Weights of a small GPT-style language model, trained from scratch on English Wikipedia.
Size: width 96, MLP 384 SwiGLU, 2.09M parameters.
Architecture: rotary positions, tied embeddings.
Each number is 128 + 32 x the weight over its row's rms, rounded and kept within 0 to 255. Layers, rows and columns count from 0. The size above them is the row's rms in percent of the matrix's.

# layer 10 MLP down (transposed), 384x96, rms 0.129, rows 254-264, columns 0-95
size [104 105  99  97 100  89  95  98 111  92  95]
[[170 130 170   0 110  93 134 118 123 173  70  91 147 132  93  92 176 142 168 150 109 106 136 115 204 148 151 135  89 120 151 117 164 165 142 131 108 186 128 136 138 119 171 132 154 131 101 104 120  60 149 101 172 132 155 102 196 176 134 121 113 162 138 130  86 176 138 144 102  82 121 166 103 171 105 113 114 147 120 139 191 133 122 148 119 130 168 112 109 140 147 168 162 143 135 135]
 [130  75 168 140 141 136 163 134 134 162 167 121 150 104  63 179 141 143 111 107 148  99 117  92 155 144 147 147 168 139 191 130 117 194 113 166 152  65 139 127 130 129 111 134  70 135 132 130 161 103 107  97  95  69 145  98 148 100 176 122  98 104 137 105 113 136 201 153 104 161  86 189 181 173 138 103 172 112  88  90 105 157 121  95 149  89  41 123  92 135 153 148 164 115 132  92]
 [169 127 122 105 144  68 120  67 104 158 128 110 156 133  76  52 100 133 135 112 174  93 106 101 115 184 104  94 115 122 118 190 168  90 166 157  93 171  97 119 185 114 116 127 143 161  65 121 145 155 119 202 133 131  92  99 108 108 166 136 112 152  98 125 112  90 126  82 123 127  90 100 134 203 137  96 172 132 178 150 103 138 139 171 152 155 110 150 170 127 102 176  92 155  84 132]
 [155 101 117 113 119 135  70 116 119 158  97 136 142  87 102 134 144 173 159 110 124 108 135 112  44 137 147 131 146  75 124  73  91 146 138 144 160 148 136 185 152 114  97 128  87 172 108 161 128 143 109  50 202  78 138  80 114  88 124 120 141 107 103 103 167 106 191  48 187 103 110 122 159 192 168 141 158 122 169 139 115 152  91 124 107 141 119 145 142 162 166 137 159 147 127 173]
 [123 161 122 117  34 138  88 126  72  83 110 119  85 166 141 129 122 153 111 147 124 143 101 129 128  95 168 156 132  93 104 118 158 190 174  95 116 138  43 110  98 148  96 151 145 200 113 131 175 116  98  79 180 118 128  54 136 152 131 106 116 139  85 101 144 190 118 165 146 146 143 125 121  87 111 124 138 153 107 171 180 107 110 136 119  54 146 131 114 157 150 181 153 137 168 117]
 [157 144 116  24 109  88 117 144 139 125 103 190 144 127 148 149 141 101 180 152 164 175  95  99 181 107  71 128 126 104 120 140  99 173 139 125 121 124  99 112 132  84 137 123 102 102 115 135 163 135 139  38 173 102 159  98 180 162 191 151 121 168 116 112 126 141  78 172 143 173 104 141  79 125 144  90 137 139 151 103 123 172 148 172 142 142 134 123 164 132  77 119  76 159 178  94]
 [182 164 160 177 105 139 134 126  97 131 127 167 134 149 129 151  54 173 129 124 155 162  85 102 155 106 127 180 147  91 189 103 157 127  93 140  86 225  60 116  87 125 119 158  96 157 113 122 100 103  59 175 171 149 163 149 176 149 149 122 109 118 155 106 142 131  69 105 118 108 139 111 133  90 108 168 128 110 160 125 139 142 156 143 107 164 128 126 125  73 166 165  57 140 138 116]
 [124 134 138 130 154 135  56  99 142 150 112 117 125 109 150 151 114 127 113 110 143 167  78 137 109 111 159 114 160 103 121 105 127 139 169 144 161 130 102 118 128 139 137 129  76 135 204 110 149 187  87  73  68 183 107 111 153 124 140 150 124 130 188 152 100 143 179 132  19 111 131 129  98 129 181  73 183 138 128 111 178 135  88 187  95 142 110 127 121 153 148  95  52 130 112  84]
 [129 130 175  97 148 160 137 200 109 178 131 170 189 137 136 120 102 143 106  77 131 106 153 136 148 190  84 133 140 127 111 200 163 143 113  45  80 131 146  93 128 152 136 107 125 128 129 184 152 124 130 143 102 101 108 101  81 191 132 171 126 146 153 183 182 140  96 124 179 142 111 132 121 117 195 142 136 177 142 114 135 150 154 128 126  99 138 165 111  48 109 116 149 135  75 168]
 [110 127 121  92 131 121 126 126  85  98 118 154 126 135 137 147 113 118 180 107 184 207 145 133 144 155 112 111  82 142 191 145 160  68  76 144 120 139 123 122 120 110 134 128  96 130 141 131 156 219  76 152 165 154  51 152  70 134 117  82  80 140 137 163 133 139 106 132  76  83 114 137 119 128  86 189 164 158 124 124 156 142 164 140 101  88  94 175 103 102 142 105 128  44  97 129]
 [177 103 123 113 146  86 135 163 165  77  86 143 128 112 147 104 146  75 115 121  95 152 131 144  81 106 122 149 178 167 177 124  55 150 162 144 137 134 168 142 157 137 111 120 129 115 148 129 140 138  89  61 115 163 122 139 108 173  81 123 118 133 131 132 108 186 105 152  90 179 125 159 119 130  97  51 129 121 144  88 160 104 127 102  85 121  71 188 126  99 112  80 193  81 179 189]]
# layer 10 MLP gate, 384x96, rms 0.144, rows 255-265, columns 0-95
size [108 103  99  98  99  93  96 110  89 101 100]
[[194 118 126 129  88 152 195 118 154 136  64 101 100 189 106 109  59  57 153  96 127 146 138  93  68  81 138  94 168 115 100 167 141 122 131 147  98 167 145  85 129 119 137 155 168 128 122 133 124 151 117 221 125 135  78 125 158 109 151 192  98 121 115 133 119 151 108 101 130 107 120  85 120 164 106 115 107  83 163 171  57 187 157 111 147 124 143 129 149 139  86 116 109 158 126 132]
 [146 103 115 158  63 138 164 128 177 106  63 154 116 117  94 100  66 135 122 159 134 150 147 157 165 144  60  95 113  97  59 123 106 129  59 101 111 185 155 160 133  91 126 101 102 135  92 134 121 138 154 161 147 179 152 150 131 146 177 111 113 108  73  71 107 183 156 123 120 116 131  45 144 138 105 165 159 122 205 136  90 136 127 143 122 117 111 142 118 163 115  95 137 189 145 131]
 [179 131 115 113  93 110 149  65 122 116  78 157 121 145  97 122  68 117 152 119 113 164 193 114  70 152 107  97 132  78 154 122 110  79 143  89 145 143 149 175  75 157 146  75 131 105 142 113 160 139 185 115 130  99 120  64 136  99 113 127 178 131  86  92 147  69  76 127 154 116 150 127 142 103  91 149 126 117  93 181  57 102 123  66 103  83  79 145 141 106 148 106  99 103 130 160]
 [157 131 203 115  94 162 136 167 103  78 123  89 156 159 143 176 118 110 156 128 144 123  90  96 154 160  93 135 181 109 125 135  94  91 136  97  94 122  62  75 123 147 165 122 151 162 104 206 116  72 160 171 149 151 148  89  91 141 107 119 147 142 139 127  93 123 155 119 103 157 146 183 136 138  98  92 175  90 141 134 127 137 131  87 124  93 171 187 174 163  85 186 132  64 135 147]
 [152 127 153 130 134 148 145  99 140 137 167 112 118 137  93  82 118 122  79 162 150 151 146 107 123 153 119 155 130 118 127 135  40 126 132 159 132 150 116 175  99 146 117 107 137 165 127 139 102 168  53 188  59  55  94 166  78 110 176 141 141 128 134  99 126 115  89  56  84 144  88 133 160 112 184 105 140 115  93  93 152 135  90 145  94 130 143 130 106 112 159  21 153 104 109  98]
 [158 115 130 116 170 169 106 150 104 119 227 153 172 129 127  88 139 129  90 111 165 152 103  90  94 162 149 118 138 158 109 136  95  48 158  55 166 132 124  97 158  85 123 162 105 124 211 101 127  66 146 139 158 159 157 109  31 116 129 169 142 153 161 107 132 161  96 149 102 138 116 100 143 117 128  73 168 130  98 146 132 117  96 165 158 113  99 176 127 153 139 140 131 103 119 136]
 [140 128 104 168 131 165 150 121 112  82 177 144 143 167 110 110 136 129 151 130 175 127 141 133 102  86 103 145 151 113 103 101 156 169  89 109 131 204 155  79 100 150 144 129  81 144 123  99  89 104  77  95 100 137  95 172 225 110 111 129 124  86 101  96 128 167 138 150 133  92  84 192 113 141  42 109 110  97 123  73 101 128 126 149 107 159 106  74 137  96 182 184 131 121  93 112]
 [160 110 177 130 103 198 126 171  99 123 137 117 170 164 134  79 144 141  68 110 133 158 126 166 110 191 106 141 170 108  97 107 112 155 111  95 115 103 104 136  87 114 140 147  92  82  97 171 167 112 163 113  97  76 155 113  69 146 156 106  89 131 174 146 108 191 129 125  35  96 144  98 170  90 142  86  98 102 201 119 116 113 129 131  84 122 148 125 175 144 123  89 139 112 126  90]
 [119 109 108 149  95 117 110  89 125 135 170 132 110 109 106  86 186 146 107 135 152 117 116 130 162 169 106 130 140  55  73  77 134 165 117 139 179  77  89 127 103 131 144 169 130 147  99  67 168 109 161 151 167 142  74 138  72 115  97 130 109 126 146  95 120 173 160 128 146 174 164 191 154 143 206 130 116  99 146 162 125 218 107  78  93 170 138 101 162 120 135 182 133 128 139 140]
 [128 150 148 168 127 104 140  79 144 141 155 181 178 142 146 180 125 102 113 142 171 166 151 123 183 182 113 165 131 124 126 117 132 118 140  83 117  93 125 155 102 129  97 123 192  95 117 150 148 112 149 170 130  54  75  79 178  92 188 103 105 160 104  90  80 170 114  93 128 161  98 119 104 141  69 172 160 139 159 149 144 127 116 178  84 128 152 134 110 121 135 145 161 203 139  67]
 [169 141 149 114 119 187 157 105 160 178 157 202 151 119 118 186 105 181 125 164 131 149 136  90 136 118  85  68 123 174 173 133 118  92 121 150  97 139 137 154 102  84 103 139 122 115 140  98 171 168 207 137  93 149 104  95 123 158 149 116 143 148 127 144  95 127 100 145 135 101 162 117 175 146 104 170  87 125 181  85 133 191 175  98  94 100  86 149 117 152 155 162  62 134 105 176]]
# layer 10 MLP up, 384x96, rms 0.14, rows 255-265, columns 0-95
size [105  98 100  97 100  91  99 110  93 104 104]
[[172 115  81 139 110 139 140 165 143 111 146 130 144 192 112 150 121 123 153 117 205 185 139 180 112 131  80  57 122 175 131  99  78  55 185 133 165 153 132  81  66 141 129 130 151 136 133 157 119 121  86 201 108 123 150 131 114 123  77 136 121  82 107 167 135  62 102 132 184 124 165 124 174 153 119 127 135 122 126 155 156 106 104 147 105  80 157 113 116  66 128 132 162  92 137 155]
 [167 116 111  92 122 141 209 137 215 105 106  99 126  81 169 129 138  74 144 119  49  88 145 142 126 103 147 143  82  92 188 174 156 111 121  84 127 175 136 133 127 126 105 214 110 122 170 112  99  83 171 120  61  76 135 112 139 103 129 160 147 107 124 126 149 131  70 138 133 134 101 202 142 103 143 165 108  84 167 105 148 112 104 136 108 137 156 122 123 122 160 131  95 136 105 117]
 [171 108 139 157  74 160 177 129 157 127 150 113 153 101 129  83 136 136 139 126 143 104 113  99 130 116  46 127 192  93  90 128 131 166  68 160 105 111 129  64  99  89 159 114  71 158 131  77 132 116 141 139 125 167 115 158 148  96 137 116 155 113 139  81 139 128 160 150 155 144 133 104  39  94 120 135 148 154 140 106 152 131  41 108 149 150 162  91 168 148 133 133 173 203 103  82]
 [175 143 123 134  95 119 121 175 104 121 153  83 118 123 152 141 136 167 195 111 105 133 122 132 168 141 154 125 163 132 111 146  45 104  58  90  57 121 157 139 140 148 164 125 128 166 148  76 156 163 166 117 114 145 133  98 105 147 139  57 148 116 120 179 120 109 121 135 121  86  94 153 133 109 114 166 190 118 124 106 102  96 134 132 126  52 112 160 170 107 148 104 159 103  42  58]
 [117 138 150 159 152 111 134 130 115  95 112 131 136 100 136 133 129 128 108  93  96 105 153  93 140 130 156 137 151 126 125 140  78 121 162 139 134  93 114 133 142 146  98 117 167 167 103 166 141  79 137 163  48 109 124 178  86  91 145 114 136 159 192 127  90 144 120  73 193 100  82 142 165  85 227 178 108  85  56  78 112  80 121 133 145 150 114 130  74  89 119  81 130  81  82 154]
 [ 97 138 144 134 148  93 139 119 123 120 109  72 152 136  54 117 147 157 140  65  71  71 151 166 141 160 103 134 190 128 153 120 115 152  97 157 121  61 185 105 101 148 101 176 129 127 171 136 130 132  54 153 123 104 142  80  89 120 133  94 140 111 114 126  95 146 139  90 140  75 218 125 150 119 155 132 155 147 137 172  92 100 102 130 149 147 129  83 133  93 144 183 159 155 188 167]
 [ 59  72 109 171 141  80 118 164 128  92 130  97 156 154  90 139 114 138 156  65 149 113 115 150 164 113  99 136  90 109 202 144 127  67 143 107 152 163 112 104 114 150 141 127 130 101 121 175 147 106 132 114  84  99 122 125 183 114 195 181 128  75  84  82 147  96 134 113 114 164 150 141 129  77 124  89 154 112  84  57  62 138 132 152 155 118 134 126 125 126 159 150 209 157 144 129]
 [157 136 159 127 100 163 137 143 148 169 142 153 116 157 139 105 140 220 107  90 156  74  45 149 116 146 144 142  71  72 102  84 124 143  94  63 135 164 112 141  52 115 101  94 153 165 131 137 174 134 138 132 149  80 167  74 139  85 126 171 119 135 152 111 147 120 121 150 116 183 165 153 112 113  88 119 107  89 136  91 140 164 142 117 122 101 118  84  75  69 166 161 146 135 132 157]
 [101 121 144 145 118 106 122 135  93 159 130 145 130  85 150 125 121 131 161 102 135 148 151 121 152 181 174  99 164 152 149 143 201 119 150  72 115 169 131 109 102  98 184 186  20 156  94 159 109 133 144 123  87 167 143 200  64 148 123 141 164 134 120 114 144 130 113 125 111 136  82 220  94 145  64 181  99 105  87 110 137 120 146 170 111 128 127 124 141 135 137  97 100 111  84 147]
 [136 133 193 154 172 125 119 127 104  89  57 160  55  92 175 159 132 143 114 141  75 157  56 138 150 121 101  49 121 127  69 124 137 159  67 122 122 121 136 113 118  95 131 126 107  72 125 105 133 121 118 107 131 125 125  93 118 142 126 132 150 122 133 153  98  62 126 133 114 108 113 149  63 150 147 161 112  61 148  79  83  54 140 166 109 156  93 133 144 108  80 165  86 121  99 119]
 [126 130 178 100 112 122 132 136 134 131  87  95 164 143 164 175 111 122 153  52  98 150 236 132 134  71 118 102 182 172 106  84 140 135 123 120  93 137 144 192 166 150  96 113 171 142 125  94  93 135  77 153 138 129 132  66 103 176 149 115 116 149  76 130  87 130 143 139 113 131 108 153 113 115 112 126  96 109 112 134 127 179  58 117 197 123  94 157 102 158  83  97 133  68 134 118]]